From a checkpoint of a small transformer trained on Wikipedia.
Training: a variant of Adam for these matrices, 463M tokens, 7130 steps.
Each number is 128 + 24 x the weight over its row's rms, rounded and kept within 0 to 255. Layers, rows and columns count from 0. The size above them is the row's rms in percent of the matrix's.

# layer 4 MLP down (transposed), 1024x256, rms 0.0989, rows 78-177, columns 0-31
size [101 102 106  95  84 107  94 103 103 117  97  92 111 105 103 107 102  97  97  98 100 116 106  96 106  97  91  99 105 118  99 101 106 103  95 100 106 101  89  94 103 102  91  98  95 110 100  97  90 104 100 102  87  93  93 113 104  94  99  91 102  97 106  94 101 104  94  95 104  98 110  92  89  99  97 100 100 107  96  93  91 108 101 101 101 112 107  91  89  96 104 101 108  86  89  96  96  92  97 100]
[[100 153 118 111 134 147 103 110 106 138 117 140 156 114 131 102 111 133 136  96 137 143 100 136  91 130  94 136 173 136 147 153]
 [179 138 113  98 139 142 102 169 135 177  89 132 120 156 127 131  89 114 116 190  95 146 126 141 130 124 135 153 197 115  95 126]
 [106 106 115 138  99 110 141 115 139  86 118 111 140  89 172 115 136 133 113 146 161  76 152 128  92 142 115 127  92 138 110 182]
 [133 130 151  77 122 135 156  80 121 121 160 127 164 179 159  68 121 130 141  88 144 102 216  77  92 158 139  99 117 116 130 110]
 [138 175 115 148 122 171 150 111 104 109 101 127 114 160 146 162 147 147 136 109 121 109  98  83 140 122 155 148 104 150 104 109]
 [175 178 180 126 119 141 119 161 140 150 107 134 135 156 164 129 101 145 163  92 113 120  96 133  93 100 122 134 140 140 128 121]
 [110 144 133 153 129 109 127  94  97 152  88 127 105 107 143 200 144  95 123 143 127 123 174 177 120 149 154 115 112 125 125 123]
 [146 134 121 137 137 120 116 142 107 168  70 140  99 143 149  86 137 122 117 130 143 156 124 143 149 181 152 137  92 117 137 166]
 [126 186 120 139 129 110 132 129 144 121 120 109 119  82 122 155 162 128 147 107 129 126 134 142 143 104  80 118 134 119 109 109]
 [112 135 121 139 144 116 124 153 115 147 142 137 170 130 101 150 151  88 123 169 125  98 137 168 153 119 139 118 115 128 108 141]
 [116 129 112 173 165 128 144 152 132 154  99 158 154 148 138 176 117 147 108 144 157 102  98 108 151 110 127  82  89 115 150 117]
 [125 157 135 147 147  97  93 100  95 167 105 155  87 128 148 131 113 162 112 212 160 143 106 154 140 137  63 151 105 122 123 113]
 [109 150 109 116 135 139 129 142 189 150 130 148 134 150 114  99 156 137 139 134 142  83 135 108 112 145 124  88 106 112 114 127]
 [ 94 112 115 112 116 148 104 161 180  91 116 112 132 144 129 132 105 103 126 151 160 132 122 125  84 114 115 168 112 147 163 129]
 [ 72 162 116 147  71 147 158 163  93 133 137 141 136 132 126 138 134 133 125 111 123 152 118 156 126 144 125 131 125 120 119 153]
 [ 92 127 115 135 149  76 110 127 107 133  71 114 100 149 114 143 139 117 149 182 125 168  91 140 130 143  87 141  68 124 127 120]
 [143 125 133 109 162 120 129  79 116 120 139 132  66 126 154  94 192  84 163 149 160 142 142 144 144 166 134 104 174  86 138 109]
 [140  72  99 156 116  89 134 107 180 145 123 129 108 137 140 126 109 124 164 125  93  98 138 125 118 104 153 162 135 143  80 124]
 [115 100 147 102 140 136 130 128 125 106  94 118  93 161  96 112 124 138 159 114 173 166 152 142 137 160 171 124 134 106 133 170]
 [ 68 124 145 149 103 139 125 135 105 107  72 105 124 138 144 101  96  84 135 106 132  89 132 117 124 150 114 107 112 142 114 129]
 [154 107 125 121 109 136 157 161 127 112 141 158 110 154 154 159 176 136 150 117 128 167 161 140 148 115 112 160 129 149 142  81]
 [113 115 176 115 135 132  92 127 184 120 129 150 145  97 110 114 109 158 140 135  98 125 103  99 123 137 157 102  94 162 127 121]
 [133 123 114 128 156 126 140 111 160  93 139 104 124 139  77 149 165 109 128 131  96 170 112 137 121 119  80 124 136 122 117 149]
 [137 134 156 145 159  73 130 167  93  67 120  99 117 146  98 103 122 110 136 103 130  97 132 120 170 147 124 110 119 148 105 113]
 [106 177 133 152 169 133 126 122 112 147  85 107 145 115 112 105 133 104 149  78 159  95 128 162 134  97 162 130 141 104  80 142]
 [153 166 142 173 128 117 128  74 116 147 113 143 124 161 135 106 117 126  95 142 137 141 112 167 152 136 133 109 146 118  95 121]
 [ 90 150 121 135 126 124 146 131 141 122 121 142 153 137 130 154 127 123 125 146 127 125 118 126 113 120 209 131 110 114 110 120]
 [147 125 153 121  77 130 136 101 115 116 126 139 100 177 131 108 151  83 117 136 165 121 123 144 132 109 194 173 126 134 125 131]
 [136  98 124 132 102 136 142 137 118 134 105 140 168 165 114 130 139 122 103 147 148 130 136 110 130  85 136 127 149 136 122 131]
 [125 130 151 100  96 136  94 161 132 156 123 130 144 118 159 145 117 148 127  96 131  98 102 123 151 159 110  88 132 142 107 151]
 [ 85  89 110  74 121 133 141 144 136 173  75 150 108  90 147 113 119 120 141 147 145 111 170 121 140 122 116 120 140 137 152 129]
 [149 104 140 112 133 149 147 123 140 142  87 144 132 125 119 114 156 113  49 111 104 151 159 162  70 170 189 105 126 195 137 116]
 [125  92 159 126 168 123 150 140  98 115  76 118 194 104 136 137 108 125 120 150 149 108 124 146 117 111 142  93 137 168 144  84]
 [146 148 130 157 146  92 128 119 119 138 102 116 163 144 166  89 107 144 153 151 167 121 150 111 136 119 118 141 144 107 111 130]
 [137  89 136 126 140 111 150 118 128 109 141 150 162 176 108 161 156 122 109 103 133 177 105 117  87 127 152  91 140 133 119  70]
 [115 109 137  86 162 136 150 132 107 113 120 118 115 135 105 136 149 105 101 116 132 112 160 146 131 107 112 166 138 117 125 123]
 [129 134 127 147 134 134 165  92  89 136 132 134 153  96 121 131 129 152 146 157 114 131  92 106 179 133 106 185 141 128  98 115]
 [142 153 141 112 101 107 156 111 137 167 131  81  95 141  68 136 107 151 150 142 148 167 163 129 173 131 150 130 130  96 136 110]
 [148 135 142 125 133 144 109 131 125 125 152 139 115  98 138 147 101 116 122 104 116 126 126 123  94 117 108 140 125 154  94  68]
 [118  83 128 113 117 118 114 184 191 152  91 139 106 194 135 127 142 139 110 140  94 103 156 109 134 115 131 122 164 105 134 113]
 [135 150 132 162 125 149 115 131 116 140 124 110 132 117 156 130  99 126 125 146 112 121 125 122 120 136 145 103 139 127  95 157]
 [125  97 130 132 112 126 117 102 124 102 137 127 136  83 127 125  86 120 136 158 171 165 146 134 155 146 122 136 123 100  99 116]
 [123 135  73 122 124 112 135 138 138  97 155 155 118 160  82 169  90 127 124 138 160 139 140 100 139 124 146 101 149 138 135 100]
 [171 129 141 133 124 120  98 134 154 142 127 155 145 164 154  88  94  94  35 147 171 122 114 112  53 145 140 150 149 141 119 146]
 [129 114 119 107 162 126 126  85  93 131 146 145 126 117 167 141 152 145 156 147 175 121 131  91 128 183 185  94 102  94 142 174]
 [140 140 112 151 158  95 123 122 141 143 116 123 142  97 142 160 157 109 103 146  79 128 109 101 114  96  86 147 119 156 130 128]
 [118 121 128 137 136 125 124 123 109  94 139 127 111 142  92 148 124 190 111 130  93 165 140 107 150 141 152 147  89 135 174 159]
 [119 133 151 139 107 147 151 127 100 130 133 141 156 126 163 153 149 101 150 140 123 141 108 123 120  98 156 116 120 153 137 107]
 [130 149 141 156 140 102 138  94 131 148 170  93  73 165 160 134 194 139  94 129  94 114 134 131 120 109 147 111 108 138 136 127]
 [119 124 134 164 159 155 119 139 143 136 155 106 114 107 116 110 131 132  96 118 104  97 114 125 170  81  87 111  92 150 111 127]
 [175 120 174 110 114 119 156 161 151 118 107 140 155 121 113 119 111 107 124 122 115 132 132 141 118 125 139 115 163 120 128 171]
 [105 124 142  90  99 119 104 156 151 123 115 170 101 146 111 140 117 134 139  77 170 152  98 120 147 123 129 111 153 162 122 125]
 [157 136 133 122 127 132 135 141 128 163 106  94 142 124  92 101 142 112 131 135 130 142 119 138 139  87 170 165 160 126 122  97]
 [109 116 191 172  97 140 163 119 117 167 101 139 119 114 102 162 100 112  99 120  70 108 160 155 132 126 153 115 126 121 105 112]
 [107 126 108 170 101 150 173 150  95 114 106  77 148 144 156 115  80 169 155 133 100  92 161 107 138 115 129 105 139 110 115 131]
 [ 95 180  88 181 138 158 163 121 110 143 153 106 132 142 119 128 135 132 160 143  87 145 113 113 138 126 124 150 154  93 145 145]
 [186 126 151 137 101 122 156 104 117  86 131 133 137 162 114 127 133  75 147 145 175 157 144 132 104 111 186 151 121  70 134 113]
 [ 89 120 179 151 186 130 155 124 106 139 132 105 134 143  96 155 159  91 131 134 129 117 137 109 127 108 158 102 108 186 117 102]
 [121 114 166 137 111 130 110  93 146 109 103 147 121 149 126 125 107 131 107 124 160 106 104  59  85 137 131 125  98 146 149  69]
 [ 82 123 119 131  94 132 101 159 164  88 111 116 119 134 111 108 134 130 103 135 105 126  94 100 132 135 131 133 117 144 157 124]
 [113 140  75 129 116 140 149 142 153 101 112 131 172  87 138 147 124 138 156 114 133 134 144 110  51 158  68 122 114 123 146 124]
 [113 140 104 134 128 179 118 118 147  85  76 157 106 122 125 141 155 158 105 123 128 173 126 155 133 117 179  98 127 139 158 153]
 [153 123  98 107 133 160 103 163 157 101 122 109 128 158 154 133 107 138 120 141 113 107 182 162 125 131 136 119 172 164 139 113]
 [135 142 113 131  85 151 147 142 136 132 129 109  96  99 124 117 116  86 123 162 136 153 158 162 108  95 127 122 120 134 159 148]
 [ 76 113 152 136 121 130 127 115 168 158 118 121 132 148 110 140 107 126 112 140 108 166 161 160 117 135 137 121 128 152 133 139]
 [152  81 140 157 159 124 166 135  89 146  94 165 108 152  97  80 158 149 175 129 119 151 131 148 112  84 125 111 155 109 133 139]
 [101  99  97 162 158 137 158 131 119 140 109 115 120  87 144 167 105 179 124 118 139 103 159 125 126 102 137 116 201 106 133 102]
 [107 152 121  97 101 124 159 124 171 128 126 126 116 132  91 130 103 142 114 195 123 154 139 170  80 155 108 164 150 106 124 122]
 [161 175 151 128 169 149 132 154 145 156 102 171 133 125 103  98 159 122 136 131 100 121 168 122  88 118 125 143  97 140 128 143]
 [ 87 152 144 102 138  99 136 132  99 163  78 128 145 140 125 111  87 138 150 151 120 158 108 113 123 170 150 162 136 169 113 102]
 [134 127 102 170 133 119  99 118 146 110 164 134 125 154 142 125 107 120 114  98 139 124 167 137 116  89 122 120 128  93 150 101]
 [126 126 105 135 125 153 130 108 178 133 144 108 101 170 148  95 129 156 156 114 127 151 148 127 139 133 173  78 140 154 139 132]
 [ 96  81 128 123 123 137 121 120 131 109 147 120 139 108 149 142 152 152 153 120 151 169 142 162 129 112 134 149 134  94 100 153]
 [156 155 114 114 130 150 121 140 108 117 136 139 140 151 142 171 112 109 105 126 124 142 124 112 139 116 140 106 125 137 100 166]
 [129 120 120 145  93 129 147 108 116 161 108 174 127 150 136 164  91 128 157 157  98 100 166 113 167 142  96 105  73 138 149 149]
 [122 134 147  96 129 133 128 137 127 126 122 127  88 119 140 121 122  60 113  90 123 100 121  93 132 103 113 123 104 142 133 126]
 [ 70 134 146  98 126 125 125  88 155 100 134 121 101 141 123 114 113 126 105 114 118 154 136 137 103 114 145 116 118 141 137 102]
 [155 146 137 128 137 118 125 133 131 173 141 142 153 117 176  81 139 119 132 117 116  87 137  97 111 158 133 102 121  96 143 120]
 [115 130 128 105  79 133 104 179  92 105 140 111  98 179 109 136 139 115 128 113 137 140 117 117 127 122  88 107 140 118  84 133]
 [ 81 122 130 116 104 144 127 150 134 173 143 172 133  96 123 135 145 117  75 136  80  96 104 155 160 118 178 129 119 154 147 111]
 [134 118 171 130 127  92 127 101 111 146 110 119  90 138 107 108 152  96 153 136 118 195 133 151 133 111 112 111 121 147 108  91]
 [112 142 142 166 153 137  78 145  53 131  99 125 135 167 149 165  99 119  85 128 147 133 136 162 131 122 137 113 129  93 122 148]
 [134 121 113 123 120 142 115  95 156 141 121 151 108 150 160 124 124 129 115 133 122 138  83 139 167 149 110 161  53 138 113 153]
 [178 123 137 118 130 122 123 142 140 123 162 169 113 155 144 146 144 116 140 133 135 122  94 108 115 128 102 118 127 114 102  66]
 [137  92 137 142 117 180 137 150 144 145  91 113 123 145 128  88 156  69 114 110 134  74 125 108 130 154 149  97 124 115 111 121]
 [164 119  92 106 106 106  76 116 160  78 136 136 127 130 153 116 165  95 145 165 133 128 161 125 154 190 109 156 116 135 134 139]
 [143 121 108 137 100 143 137 124 104 150 150 110 176 155 121 133 122 121 121 113 134 129  64 123 146 150  88  96  78  92 111 106]
 [105 117 124 134 146 164 202 126 115 129 130 142 129 156 123 122  99 100 100 113  89 100 157  82 159 125 107 134 125 121 136 127]
 [181 119 112 151 161 139 111 144 115 126 119 122 137 137 118 196 145  86  89 141 118 133 119 153 109 152  98 115 158 144 117 163]
 [ 71 123 138 149 127 108  70 133 163 127 142 128 167 119 187 107 112 106 148  94 101  93 127 157 103 114 123  94 114 177 151 108]
 [123 112  93 156 103 110  91 136 153 130 136 122 119 104 103 135 161  96 144 130 141 122  92 128  99 104 160 115 148 111 103 147]
 [117 170 172 149 103  87 132 119 121 118 141 102 139 147 158 131  61 122 130  93 167 127 196 121 113 119 126 128 127  93 115  88]
 [146 142 123 113 124 109 153 116 122 111 134 144  90 137 100 108  57 143 112 149 108 113 179  77 104  66 137 119 130 121 157 112]
 [107 148 150 117 137 120 149 128  83 137 144 167 139 116 122 142  83 105 125 136 124 130 153 138 159  92 190 106 156 125  96 141]
 [180 129 151 160 196  88 145 116 114 119 105 137 136 118 117 168 118 116 137 129 166 110 153 100 115 179 134 109 134 150 142 116]
 [135 106 115 138  93 121 164 117 121 139 130 122 104 109 136  92 109  98 130 151  92 130 116 128  92 134 122 163 142 150 130 180]
 [123 126 120 136 147 117 127 124 125 110 126 116 185 166 127  90 115  81 134 108 110 128 115 132 141 156 124 162 108 138 126 138]
 [117 106 111 140 114 176 142 110 112 143 144 134 146 166 103 129 144 123 144 127  96 111 121 133 154 153 163 143 156 130 120 174]
 [ 72 120 124 132 144 101 150 161 125 106 163 134 120 147 143 101 126 138 139 138 113 139 100 136 119 124  91 120 141 113 141  76]
 [132 116 119 154  95 167 112 122 108 124 130 115 167 143 163 118 130 140 127 110 124 111 166  97 153 110 168 166  64 136 117 138]]
# layer 4 MLP up, 1024x256, rms 0.0996, rows 79-178, columns 0-31
size [100 101  96  96 103  97 100  94 114  97  99 106 101 101 100 104 102  98  99 101 110  98  99 100  97 107 101  98 104 104  99  99 102  95  99  99  99  95  96  99  95  92  94 102 106  99 100  97 103 101  95  90 100  96 109 101 101 104  97 100  96 101 102 103  99 103 103  98  91 103  97  94 100  99 106 100 105  94 104  88 101 101  97 100 108  99  99  96  99 100 104 103 100  93 100  98  97  93 101 102]
[[111 160 148 140 114 143 109 118 126  85 163  92 139 165 175 160 112 117 143 155 132  89  99 137 164 130 205 129 130 142 134 124]
 [ 90 121 100 131 131 122 107 142  82 116 140 139 152 104 157 133 185 158 120 103 119 174  98 124 101 141 123  87 146 129 132 128]
 [116  70 172 132 112 135 117 113 152 120 127 173 115 117  65 159 131 169 147 120 141 120 105 140  76 137 140 102 124 137 100  62]
 [129 142 108 137 159 150  92 138 141  97 104 103 156  96 150 159 116 124 116 141 117 137 121 125 119 118 171 129 124 102 136  97]
 [104 181 142  97 136  47 133 152 139 140 113 129 149 118 130 148 163 137 123 125 144 131 125 126  92 158 117 142  84  78 136 146]
 [129 162 114 137 133 117 132 190 166 121 141 155 142 113 127 127 165 141 111  89 107 124 106 176 171 135 134  89 154 135 143 136]
 [154 113 101 104 126 114 162 163 118 133 107 132 116  93 134 142 140 116 155 140 165 136 134 132 111 168 101 135 177 124  73 111]
 [133 110 100 135 144 157 167 166 136 121 162  93 135 152  70 150 135 145 150 131 171 127 115 145 145 108 142 150  97 126 124 116]
 [ 94 103 102  94 111 118 113 176 130 126 159 137 151 121 159 150 146 126 163 124 110 155  82 152 144 154 121 165 150 121  97 116]
 [138 141 150 134 118  97  57 125 126 142 114 109 159  93 157 127 126 111  99 142 135 134  82 168  72 115 119 111 189 116 118 120]
 [ 98 107 100 168 121 132 111 131 112 120 100 115 145 153 140 109 132 167 138 132 106 127 123 122 168 130 135 138 125 153  87 132]
 [ 44 139  99 119 100 150 129 108 113 147 125 164 133 115 121 201 107 159 127 123 161 141 121 128 147  94 132 165 131 129 142  91]
 [156 130 144 150 133 121 127 131  89  74 133 122 129  85 132 134 127 146 152 128 121  88 127 120 113 157 126 108 156 130 146 108]
 [155 123 108  87 138 126 125 143 184 145 139 108 157 153 137 118 148 125 163 108 118 160 127 140 119 145 104 149 152 121  93 113]
 [165 147 113 101 158 138 153 146 128 127 167  80 136  80 109 148 175 138 140 141 172 138 101 125 133 174 110 120 168 127 132 107]
 [152 132 121 105 107 127 136  97 165 107 130  92 145 124 121 129 179 139 164  93 190 134 107 150 163 180 120 173 150 148  79 134]
 [162  92  97 140 128 105  75 110 125 150 150 149 132 136 116 121 126 123 108 136 113 187 112 140 157 125 137  92 129 112 119 109]
 [156 185 157 132 120 113 141 172 100 142 162 138 139  95 131 160 140 151 144 142 108 167 120 154 129 124 143 111 164 101 123 168]
 [123 108 134 128 136 125  87 108 142 113 119 149 142 109 112  68 163  96 121 141 147 122 127 143 147  86  99 126 153 115 134 137]
 [142 128 151 140 146 123 142 125  70 105  93 123 138 154 110  91 186 123 145 117 137 153  97 158 152  85 108 155 140 160 167 109]
 [ 85  96 118 109 132 157 111 129 169 136 129 112 142 137  82 125 146 140 141  91 156 136 115 137 177  85 141 118 120 110 127 107]
 [148 138  99  70 128 107 134 123 166 138 117 127 134 104 104 150 139 146 140  72 142 156  92 135 177 125  88 175 138 110 108 138]
 [ 91  93 102  98 104 103 146 147 122 119 127 148 158 107 118 146  99 154 140 142 164 144 104 118  94  76 161 138 117 121 132 148]
 [126 142 158 181 108 115 152 169 118 134  81 128 113  96 118 160 176 164 149 108 151  91 165 127 141 135 149 132 134 152 117  88]
 [111 142  94 118 110 150 115 128 128 140 103 156 131 144 129 153 158  92 134 149 154 115  95 156 111 106 193 124 142 116 119 120]
 [144 176 148  89 161  68 114 109  99 112 113 112 145 125 105 114 116 149 118 153  88 143 136 112  89 137 184 110 129 109 119 116]
 [145 111 131 120 109 121 140  88  88  98  88 160 148 114 138  91 121 159 138 136  95 115 144 155 158 162 143 169 115 112 132 104]
 [152  84 141 141 157 132 123 150  90 129 148 123 153 146 108 103 106 112 134 161 128 164 100 172 158 127 115 127 138 139  90  80]
 [ 74 163 149 141 144 127 113 105 166  56 118 141 132  76 117 146 197 131 145  93 111 105  96 114 162  84  98 148 136 120 128 133]
 [169 110  92  83 121 107 137 112 146 136  94 138 138 103 113 117  97 128 152 134 167 115 118 130 158 128 116  90 138 135 130 121]
 [133 128 146  86 113 158 108 115 146  92 108 128 185 117 120 148  92 153 128 117 124 123 118 148 110 155 172 139 122 126 127  95]
 [138 120  92 100 115 119 102 148 132 137 126 151 137 133 144 102 135 124  87 137 124 157 105 143 145 156 116 103 135 124  97  94]
 [ 90 124 111 102 147  97 131 133 120 128 120 148 130 116 180 149 129 124 139 159 155 132 148 122 150 101  99 114 121 111  91 135]
 [190 147  78 141 111 124 116  92 151 137 114 157 119 100 124 168 141 134 145  84 129 160 139 140 134 162 110 111 104 166 161 143]
 [106 132 139 142  96 127 100 130 127  95 168 136 165 158  98 134 140 167 111 127  83 110 157 124 120 133 112 126 136  91 135 114]
 [ 90 109  66  91 105 122 157 140 127 121  94 119 165  96  96 183 111 132 167 133 132 114 120 114 122 129 130 116 139 124 139 141]
 [ 94 122 130 127  84 113  89 131  52  99 115 100 129 131 129 135 107 122 139 104 122 128 125 122 118 113 153 142 134 166 119 136]
 [ 87 119 129 123  92 120 130 103 110  96 143 107 128 130 134 118 129 137 165 122 131 118  58 151 119 161  83 140 133 128 135 114]
 [ 97 109 129  88 111 153 115 135 156 115 159 105 140 115 108 144 121 131 173 107 110 152 109 165 140 140 111 147 110 151 152 116]
 [137 101 119  85 110  94 137  92 165 136 144 125 132 105 111 125 123 120 119  84 169 143  75 190 122 110 109 100 123 167 145 137]
 [122 138 154  87 139 145 126 106 110  99  96 167 163 105  94 112  93 162 126 114 106 128  81 102 128 137 131 152 162 123  92 158]
 [130 152 141  81 123  89 127 121 138 119 119 123 125 130 107 150 176 101 161 130 100 129  66 158 103 176 128 105 117  92 104 119]
 [133  91 121 112 149 110 131 103 130 140 117 149 133 127 107 176 151 143 124 133  91 145 138 115 146 132 161 123 123 137 169  86]
 [141 102 150 120  86 105 104 104 147 154 123 129 129 114 133 130 143 124 117  87  72 118  87  85 106 146 138 125  97  67 112 154]
 [ 67 172 112 121 120 176 157  70 126 119 129 120 163  90 141 139 133 158 157  65 142 143 107 139 195 120 112 147 129 106 101 176]
 [ 81 105 107 124 103 155 107 127  98  89 116 105 130  83 157 146 132 148 171 116 130 148 104 148 132 134 121 151  98 162 112 185]
 [114 108  95 101 150 155 110 158  99 118 116 156 112  89 103 133 124 114 144 135 146 143  85 132 143 161 141 140 113  64 135  75]
 [112 111 107 139 133 131 127  96 158 116 149 141 139  92  84 161 105 134 124 104 128 165 102 152 141 136 144 129 115 106  96 138]
 [169 119 100 108 125 150 114 128 131 123 129 123 120 117 123 171 115 106 126 103 151 111 101 138 174  86 130 132 119 126 144  95]
 [108 188 129 110 128 153 121 127 112 111  84 103 142 107 106 179 110 126 139 135 119  99 110 155 133 135 117 145 145 146 108 132]
 [127 168 141 130 137  79 118 115 144 102 106 135 175 110 132 152 146 127 115 144 134 144  94 163 157 131 104 124 168 140 123 166]
 [ 92 134  95 153 152 143 138 134  81 142  85 143  89  78 127 124 126 156 118  94 145 122 134 147 129 118 126 176  99  85 129 149]
 [109 119 115 137 132 145 127  74 140 121 140 119 138 119  70 134 139 145 130 158 126 115 133 115 177 119  99 184  94 125  93  69]
 [158 123 126 113 120  98 143 140 125 113 152 146 143  38 116 147 110 133 118  90 126 158 115 138 170 102 123 102 135 160 134 172]
 [ 94 163 148 135 147  98 142 108 142 123 116 123 106  88 124 165  94 108 173 146 134 157 153  86 151 149  60 169 158 138 105 112]
 [114 133 156 103 118 125 121 117 100 146 135 140 169 119 163 135 119 109 136 128 113  91 117 100 131 113 106 130 145  89 143 113]
 [106 143 128 147  82 129  96 154 151 147 109  81 147  81 165 120 115 140 140 129  88 167 156 129 100 137  99 126 133  87 120 115]
 [174  99 134 139 114 137 122  95 170  99 107  62 121 120 121 144 149 159 156 116 171  95 111 108 156 146 131 126 106 125 123 110]
 [108 150 100 125 103 112 101 156  82 131 140 126 149 134 137 156 140 145 139  86 107 139 115 101 100 126  87 148 137  97 107 156]
 [126 136 133 129 101 103 142  77 120 143  91 162 160  99 123 132 143 155 125 117 125 134  85 138  98 133 103 152 110  77 125  97]
 [111 154  96 142 148 111 113 117 115 134 156 150 141  91 114  98 111 150 121 104  77 128 114 136 144 128 139 124 134 112 156 131]
 [158 115 144  99 105 131  99 147 128  77 136 120 126 114 141 109 147 129 183 140 150 120 132 129 102 110 110 120 142 171 142 103]
 [106 134 111  96  94 105 113 124 150 142 111  79 184 141 116 109 131 140 110 133 142 178 121 156 101 137 133 120 130  97 106 160]
 [116 100 131 119  93 134 127 137 148 121 127 125 155 129 153 129 173 140 164 128 134 100 191 152 133 115  93 137 190  98 140 123]
 [166 175 131 155 127 155  84  85 171 122  99 125 128 120 131 161 170 138 115 110 151 128  82 118 128 104 122 108 116 108 120  67]
 [157 130 138 135 121 155 126 125 103  98 125 126 191 106 132 137 130 168 158 153 111  88 118 119 112 132 145 126 163 129  98 122]
 [143 137 119  86 106 106 112 152 117  93 123 154 131 102 119 126 171 114 159 141 132 130 145 161 148 103 103 114 122 114 146 145]
 [103  77  94 147 140  87 127  88 129 112  89 130 151 120 164  89 114 144 170 184 162 170 129 168 129 150 110 147 109 118  96 151]
 [123 136 125 118 101 134 176 132 105  87 161 108 134 140 153 121 146 147 143 120 161 108  85 126 111 128 123  99 124  91 125 153]
 [144 149  85 156 119 118 121  98 146 105 133 144 136 122 117 141 129 142 161 121 158 110 121 119 131 103 119 139 149 147 108  90]
 [135 152 102 101  89 155 115 168  88 147 147 132 121 133 156 142 136 116 158 157 193 148 132 133 117  89 139 137 141 141 135 147]
 [149 180 131 139 144 123 119 143 108  71 127  99 141 130 137 131 136 155 125 133  84  70  77  99 127 169 129 136 120 129 125 129]
 [106 121 108  99 155 118 118 182 116  95 161 116 151  80 131 119 108 139 189 125 139 188 162  88 163 112 127 143 142 139  95 105]
 [129 128 107 129 151 164  90 147 111 158 148 142 162 137 134 125 176 117 121 114 172 151 130 129 128 138  91 135 131 154 150 126]
 [138 164 144 107 140  89 130 111 142 135 108 117 157 103 106 121 181 152 104  75 127 144 117 126 126 133 141 106 112 122 120 143]
 [156 131 104 141 117 121  93 113 133  96 110 108 130 128 173 157 137 115 171 157 153 132 147 197 118 143 116 128 151 107 158  92]
 [ 90 125 122 120 139 158  73  84 145  95 132  98 137 103 119 103 166 151 131 143 168 154 129 159 110 108 131 127 117 128  83  96]
 [141 134 160 137 121 107 175 125 127 129 100 125 152 161 114  93  92  91  92  98 127 167  94 123 150 149 159  78 185 136 159 168]
 [139 154 129  86 124 142  97  89 165 118 163 129 153 127 147 132 124 129 111 110 132 187 121 102 148 163 114 130 132 155 148 138]
 [128 109 110 154  87 114 131 121 136 143  89 139 157 133  96 138 104 170 108 119 178 137 141 110 148 101 112 136  97 146 146 127]
 [144 130  77 140 102 125 103 128  79 127  94 153 142 114 113 128 115  94 106 133 177 162 119 135 144  98 129 134 135 123 121 159]
 [109 150  92 112 133 156 129  62 164 154 159 127 140  60 163 115 133 143 102 109  87 121  99 132 159 154  86 159 144 154 125 105]
 [125 133 120 120 134  79 130 128 109  96 150 145 143  95 114 134 155 142 153  69 114 108 144 110 117 111 141 138 131 113 154 129]
 [ 91 161 143 126 117 158  99 146 175 158 126 175 145 120 117 106 147 142 144 114 148 117 120 120 134 129 119 107 119 147 118 117]
 [121 124 134 158 112 111 114 112 110 119 108 151 117 138 110 108 179  96 124  77 161  87 109 132 141 127 155 133 119  65  97 141]
 [100 154 155 162 102 104 155 149 135 113 115 149 146 127  82 139 212 121 182 155 140 126 107 126 166 171  84 172 128 109 124 135]
 [124  89 138 139 143  81 123 103 164  99 115 139 128 129 126 134 156 172 141 147 128 154 114 177 107 132  94 101 107 121  85 133]
 [125 121 108 154  79  93 132 138 131 133 158 126 118 130 100 110 134 136 132 110  93 151 142 133 132 103 105 134 110 104 102 104]
 [135 133 109  86 146 117  93 106 109 110  95 115 110 109  93 130 170 147 160 135 120 129  88 182 118 156 158 148 175 111  81 117]
 [125 155 134 154 144 111 121  84 157 117 121 122 152 103  86 104 157 103 178  85 139 142  82 156 153 138 116 163 133  90 110 123]
 [116 149 145  98 135 141 130 123 159 120 133  66 100 123 116 138 181 124 121 112 176 128 139 132 170 125 126 105 142 129 152 169]
 [111 146  74 139 154 138 130 120 121 128 130 135 143 117  91 116 105 114 116 165 135 145 151 141 124 145 130 106 139 134 116 149]
 [ 99 124 104 112 133 110 131 156 133  72 155 134 126 110 142 156 142 125 131 129 117 180 129 139 143 119 137 127 206 104  97 127]
 [150 164  71 119 125 123 121 129 139 137 148 111 162 133 146 126 130 112 144 144 162 133 140 139 134 115 148 118 179  87  82 138]
 [131 135 124 124 115 132  70  93 152  93 109 156 120 129 130 126 124 100 152 100 129 137 146 151 127 163  73 140 149 155 145 135]
 [120 166 109 113  68  97 114 100 150 145  81 144 176  89 103 181 164 174 120 134  95 135 126 142 167 133  84 157 122 107 147 129]
 [138 126 130  81 130 130 144 131 113 111  99 112 149 110 118 131 172 122 175 123 152 127 149 140 132 123 112 160 124 132 142 142]
 [132 145 154 112  90 115 126 108 151 108 131 127 125 125 118 116 128 172 122 135 128 157 115 132 142 141 120 109 165 158 167 158]
 [132 114 134  99  93 137  99 122 152 151 145  79 121 107 131 132 138 113 164 103 137 117 120 146 130 113 161 109 129 142 106 143]
 [ 72 140 104 119 138 124 176 112 171 116 133 116 159 120 114 131 175 154 134 190 150 137 153 133  97 173  77 126 129 138 186 132]]